Weights of a small transformer language model: width 96.
Each number is 128 + 24 x the weight over its row's rms, rounded and kept within 0 to 255. Layers, rows and columns count from 0. Numbers have three digits each. The size before them is the row's rms in percent of the matrix's.

# down: layer 13 MLP down (transposed), 384x96, rms 0.0771, rows 145-228, columns 64-95
# up: layer 13 MLP up, 384x96, rms 0.0773, rows 146-229, columns 64-95
down145 101:135132110167131156148145094109111141125106089122153154130101116131131111166168104111152137156169
up146 094:162139120157161122167121063097164107142110145151108108135133137125130138111118116127085153158129
down146 095:103152128124125116108116159121119167119102146111135143135124138143142126145130110115123139131102
up147 097:137133172122150168112127143164121130120123114103097109160135144115147162135166140132169160144120
down147 103:157148137108127126125133125117122106166129172113104124113161144145134100131102161167106145101126
up148 100:103130118136124135139082104150122111129141142109130105115126136110154131140111110156107164110124
down148 093:096124126119133116117145144132122090152134142122133124108141126153130132087140166142104109109128
up149 090:173090104110153137126070113152093163137130133146111173102141119120171109164132133134138122130121
down149 086:111147120184096096128111183143124130094134112133118102121100100103100195140129122122137185087162
up150 096:078103098113133113145153173112175150116109164144137142117168122112112120136143143143121110116157
down150 103:152153119126134127151118126119075080140173108109132130135089160118149140099122132100146149105144
up151 109:157092126136131083132113083147133111143143134100107132146134109116176086112172132144085113152151
down151 111:075170146135131119104120125133157120144102138112121136154160100150145115130131135130129140151150
up152 100:134110106062123076135073128129116097174112143103134086134132113147164101126102137167127114103135
down152 095:112110106152142089117120114092074083162100124150159100149156109136139143120121167145104101155115
up153 093:150115136160145175160122104120150161109139134184116138150163125102093136109121130130162118115138
down153 095:133109089167157095106132112106076076121138122152176116082130161105123120154123116147117153108154
up154 092:144111139103187147127125134173133120144136131132115151120116091102120123147181101135129127071116
down154 097:120093161099137149137113135118126153138083100158130073107109155135125145154081121148099146146156
up155 095:121139156124138114147113131127101091162093118154121103104087106119113110152137132180124121113120
down155 098:159128124123112163146122102191122153138180107108122128123126115132161133124075146119158123155136
up156 085:152117090109087181144112152131133122146133125124127156142099137109141084109139134140125163154146
down156 084:109144156127137090104141099126129114130095128132126129117166132153164094189158130117200127102120
up157 120:122105142124146146147087138151141147126120118123137132156154121099105114141143112159085162182167
down157 116:134089133115117141125115152138138176143151164102095041103154112137143164114121118103114111088140
up158 115:148122106144104117139145114119147146119143157142081109109171112091112131138127119089081137119163
down158 119:114132118150122108154147109138118131094149142083063147163132118114163131143136103114156135140116
up159 093:160111111126146116177139155168141149093124134093109092157163091127169145142158113152111140135162
down159 089:138161070180174106111129069095123090141105136171111124147139121130115096121104182118112096154131
up160 088:124110154096144100137059134115136131099123121114129141114083131108133133135136149106145123109092
down160 093:144132143157117108145152099139169109125104120134091110148158135168079107146160080146157129114144
up161 084:170120159131127127125138150139107122137099136148098130143110117124158132138178130107160101149113
down161 098:128138145140118092152137123129142176123127148081145145135147145145122154085103130115105155113105
up162 109:112124110134156129143124123120119101118115140179125147159112088075125131115159161135084125147133
down162 116:085181107129131129138113132143150145114121101102172149117142120090149127122120141216120107129144
up163 094:085118133161152162150094148119129116104115132133114086150057115147108184134164145115142130104117
down163 104:150104101172115104075169120156118105133110090116153150111189140166133113136082151133120147107175
up164 086:102131160121172204140141124117121109092115107156095116128071094157141134139112146150092154149110
down164 095:152135093149149098142098133132176143134095125157166142153157176134128091135137112130103106137133
up165 102:136050107138131140158082111153122163105080143115127139143126110129151135101120141078116138128143
down165 111:144168142140121151118138124079101118122110152127123104118148119107133131158111103128115140116098
up166 096:102116110114185122158130101117148133124128103157130100113144142098153102148120172120107180125105
down166 101:148172087154129180104138156126103137130091147131127103122130126140093115113143137117123140095146
up167 094:101141124096143117156120141129158118104146135088143168128091121104119121156148102139136127140124
down167 089:139130086099102096100122125083133159132106083106159114105120144097166137131109142107156131128106
up168 108:152062138136140127130138164105163126140121136182130105175158071132108116139123092111128113153133
down168 109:135141116159110129149135134087107149097139139088163136142122133169102125159105196103132089155115
up169 108:145143125141123126112105157136110176098112121192111138123133095122142103157118123162103083103161
down169 105:177123150126114141127119123126090116156127124120157125116129112093100091130192134097141142181110
up170 112:154099066117139117119127160144125065126140153133150141144129133139085123182128135126127167155113
down170 112:126158114117162105120116101122114148143107141115089133129095135117173099143139133176128081119151
up171 093:159123069121123114106102120150110130113093129120110137088127074164090093128139117133110141106124
down171 096:114160164132138113121083142151126129133172136121131088105126114120117148115110128065123126132125
up172 107:151096119099166125123145107146167154150113129106100138141107148163112135144175117123094153169154
down172 101:141094130173134141107111142096194140134144156129102156157160150130140118126077121109102137121159
up173 118:127073115153115125162112156167154151162117147158131139144140112136106154170141113131101178153086
down173 122:116108133160141166135126145130138152089112120198148115110128139127107119137151129120078153117127
up174 104:106127081118143149094093137124145143108124150137101156127152104117157127133106085112110143110123
down174 105:101151143165147145153158111104112120130153141129114112170113123146153159154122147096157120157123
up175 110:152082064134160142097110161173113173138104135131127115086142118093133121138122171111128153121147
down175 106:128142125093068131117166089128119130114119140103119117145108155075115161163141100096133110123146
up176 097:120088154094140126098143141144151123147120124150120184116133074105121134142131163177149137128138
down176 105:124103136115132120108171126125144147127159150101113164133128106116157150103130146118134122121142
up177 102:141088154093133121126107144116103160125125101121133164112147116103108114146154119108100157161127
down177 096:057138089104110135187128111148105148110135150153115119153166130136116122156137155103148122123086
up178 108:112114121117145123130115154117162139150120158142115143082113100121138144110119141135107165134106
down178 107:153142156125141097117163178125122118156108146137099137130157137145097154154146104110161101119146
up179 088:137142133117162105101142148143122109120151141132119152143124109142139088130121153163092142151160
down179 092:116156115129150119165160138097164113120122113148142134113144093166124098156132144125100107100105
up180 099:161119134111129125162107118136148134170139133145155093208139109083112093162155118148123118143111
down180 098:133139117129134102133103109101153111137100067112167135136137204158174135153115094124107119101114
up181 091:083075137140117134139105121174141094170121120094099148159127116088162099149156116089097131100140
down181 099:141187128133157091109123156173139136118115145132148102100160132162094082117107155090177150134111
up182 109:167155095139113122128119086155112137159136140139155110101117118118183096113133129120123190136149
down182 107:111143128130157153106165160135130082125134112103120143169141138095104148123118142122158149100167
up183 109:136106132118156155139118129134146090114146193132111060125121106130154108111118126097080145137119
down183 104:120128110104072102121103132137167141161134102122143089156147188122121168122106084134137147113172
up184 088:115115134109174082099112130153104144129155090150149148145101155121103142138144102082095135105148
down184 082:174156124114097145116116126126160114118140092144109123113129123163111108110134166119088095147127
up185 099:126111132059189119135129147097136092153130169116109100133140117093126120132095108123120137173151
down185 084:089153173111124102097182131139166123168179146139119082126121158147147115154132101107141064147130
up186 097:172160070136111124125137129128110139097143145094114167087133108125128112124169121125157123132142
down186 096:139120195071116123121106105089139130120081157149129096130139081130129121126129140134077109139075
up187 086:140156118131142125134108108137133119107114168110122167136096104109159149167172130124098155121124
down187 091:110109145113080096164158114137172112125173119122130142125135144099161112125103108154144136120104
up188 103:126139124135150159173106183144101145125104150142106078150129156132143115116134144104148128103179
down188 100:119145114141120106115119135117076076139171171110119120135147147114139125124103187154164095147098
up189 108:117127149117141103123119134167118117160110129105125147151124085150093117187097119135084119144149
down189 103:149090107129110129135128138114149129097149152126129126159172141115114132136155138132152108102137
up190 104:098104120113142158128107138108156130161122144099148130111104126173087105145118137113117143174136
down190 095:114127127107115117170114118100066143166179122123158132132126155111135119149099168125117118111148
up191 107:126098096148147147135090119197111140151106150118130119117159130118160136163139116097109148131124
down191 111:117130128083117115157139137136092115119135100109115126114129114107125130105133143145139098108088
up192 102:120120143107166154145098139133147141119148136118088088172089092123148083145107123141134126118120
down192 098:104134114117114144097117111116116143161118161098140114121125112145107120138110124133144146147143
up193 084:114154128165175111133181125104120139119155133139116115133116097125080072170146168129150125104095
down193 093:143124129083128143103078114132128119128147162128089125151127116090128123126163130126101174172133
up194 092:174130137143146128100066121163139139158131121089125147138129152171172140151126132147106161140120
down194 091:114117161116140149110107146119129163099111125164102180122125124152107077145091075134113125099112
up195 104:157130120102093154107119109153175146148124141123130138164099101112068119182144122128090153162142
down195 098:119174111143154191156123099180091171150135135121079146125118099190110104104137116106158144148117
up196 091:102118122084140095111134156113154140129161199157117158095113102090108145134181133130096139134115
down196 092:167100119141126136100137120117104105112094115141109102127122142186142111120095098087167108132110
up197 101:105120088120174133103104133099167074143119140165112101100159114156134178111151149118149176108137
down197 103:152127129128155131084144152125104149113147115148150105140141090110100101153112144121109133089200
up198 091:142108099112119079099126133148136137148149140101101141138147133119145094134111144167112093113137
down198 100:125131120116126165101136129103120140146084141134120126161169152116149099122113088088080125153115
up199 098:107107140163145096118086140119118117115128138140135115139074079128161127142164093132067132167108
down199 094:122134140145136126106127127107115137126146101138114161097142124111136108107107094167108135092139
up200 094:132147099122176126138133137113114136092102132111125104113115145125136149131148129137150157125129
down200 096:135123102135104131075132143130097182111178130165139112116170122146117113115129176141118092128137
up201 116:168123103127144143159088116101112145107065160102124157136133122107130142157118145124143150129137
down201 128:099107091170120107150130094140159098150196157121123122160130108127130158115113126122109135131131
up202 096:110132125100112101176112116116122082128122146114099134186151123094166132133185141097122127106148
down202 096:153192121125127161135144081121126065135089130115137115130117121098139144130133135140127132166104
up203 105:125104117123156167106092139135184106122156147161076109135146104122125153115125150124105147119137
down203 119:163111136131119077109130093165143129164157129115113159143128144142140101144165113114149107079138
up204 101:110112098109126142119129135133158087118105147167099131095131097104128163136172127112144146132115
down204 101:176106141157153122120152139108122109128126100104140143146152177116132129137165127158143096085107
up205 089:135149113106142126179103130160134178151095119118116116105111144145142080134140130140112145100145
down205 095:144127149102112144020131148124147102129120108112126129125123150124103111112113141103128113116102
up206 091:172124142138105103134120109149152140142110150127161110138137079104127081147115088136113146139127
down206 090:099132151098134131114175116115122125113117124145160119107147130123114137111119170171104124170100
up207 102:112122163132118119140127122093185090101123138128123140124145089114176133134156107126111141140141
down207 097:146132166150114149138152107177132131135133131154125162133106123095091166113098122146147071083093
up208 109:128096112132116132169092116107189153115104132143118143143098124116127120150125109102084149148137
down208 115:118146096111113105106113129099127157151176152127156114098145133114099128151169085115115095089142
up209 102:192111170105121108131139153133162126133106148132116066149117125093147100116102109136123141149147
down209 099:118127124097154117133177143113095095125119114136152116107140113096096135124103060133138141154122
up210 106:100135169114164112151128123117162119102123119151132115130110146134117124156136162153119144103154
down210 107:136127109176121100116150104153124121125130184138133154112160097114086181126114133150107129179099
up211 113:103101109130156119102146137153178130122129167138117134116103091129123137157126101139092147168172
down211 095:111130122079086149119128142158157133100128144161120104153113124106109076134123105098160135161128
up212 095:117092127091132152114107122128141128150128181136133141145167110087140156148116118122098099125146
down212 096:116122111148098117147126108155122135138137087100136106130129140142131128110105113096133115120141
up213 086:099099127149131124143159095145144136117167155140144135097145117106137171152154133131101106144144
down213 094:141123144129099145141120161156153106100103139112086145087140128158134088126112093094111089112147
up214 096:136107152126171143148040101101122101135134177120141165170152110090123129118162114119137134130158
down214 097:125137124121150149107119162158088174137065164121160146127094211176144143141149142103156134157156
up215 104:104111108135109099117134102089132124123141136121134126130076127104092146154166127132147143151167
down215 100:156120163110155154124099122145151080145110144115159139149124128087144112173135167165171120108115
up216 091:105118106128129145128084129135135189189070128167082105106140123129109123165089099072117123122166
down216 097:119127121099157126124099135136101101138161127142112106106070108108091097139191100160146122127076
up217 095:120107099121123161159092090102131131122116139137106097147163091169146123124132145112078152130107
down217 096:077143109169138120136156144186116142104156147101146109096114171091167111122095119104156160135150
up218 115:106079130140172113143112122115132091108101144126122156127073101100134142114131148181088121177137
down218 115:107176137121146142137126113138124114151145094128128133148157138130147146134155103088171161083107
up219 098:165142135089125129097128179126154158114103135186102112113115148152103164157140135160129163124147
down219 096:080159120132113136123146133125121156112149101119143111132170161115113131144106133085150095132080
up220 086:152124138125136099159131124125162107139103129152111129105149118111139106117112113115141131104096
down220 088:154119160065111139106140138144122109125163144116133109114132133162120146150133135160166131148161
up221 101:102077089154112123156149145118127110143105170134125120143160067133140157146128106162144095159164
down221 108:098130117124135164125130168111121138148125083168127121104092173128103132068133144111105105092097
up222 098:134091106076125157125121170117123148175137131124111125125116105125120138142153126134106151144084
down222 096:153071141159132103106134115076122118098132119112197115147134150135130115124125093105125137132118
up223 092:105130086149094119137144131143135137131143151161108101092142110139132098126171140152123107132189
down223 097:096147132055141115111144148088124112142170138113087177125142167120116127161153119138170080149102
up224 092:130146158137120150133149096172130099115072124134163138121120130129153120108155101116126125132146
down224 095:112095136115155141137116127124114117047173096134102151159124117113156148155075191102136089115092
up225 099:127126090159121095104131089128138126149133127160101128136136092122121131117153123168107137112145
down225 091:119171145164161146140143151127108106091144090165139129126114138145115135132124122081132111121140
up226 084:137130117105091077131153169138155110128115161126139132120130116106114148157129138132071110121156
down226 090:141166134126133148096128099125122118133110144158105132156144150083143114133128107090128122127099
up227 109:151092104128157100099155108130159097128128196180117099140156091145100101127127143143119160174126
down227 112:109110075127116134135144163126135140114108107122127139086119159158131166087069155093107132153114
up228 098:166128176112116116164107151099147176143098114113146131143096117072128095134156138129099146151117
down228 095:087154138154147165095149121128140108118147075146170114141168142137102140138147121133115150102108
up229 095:129097118147142164112115143135199139147114166115116132113136080118164139133099098147110118117113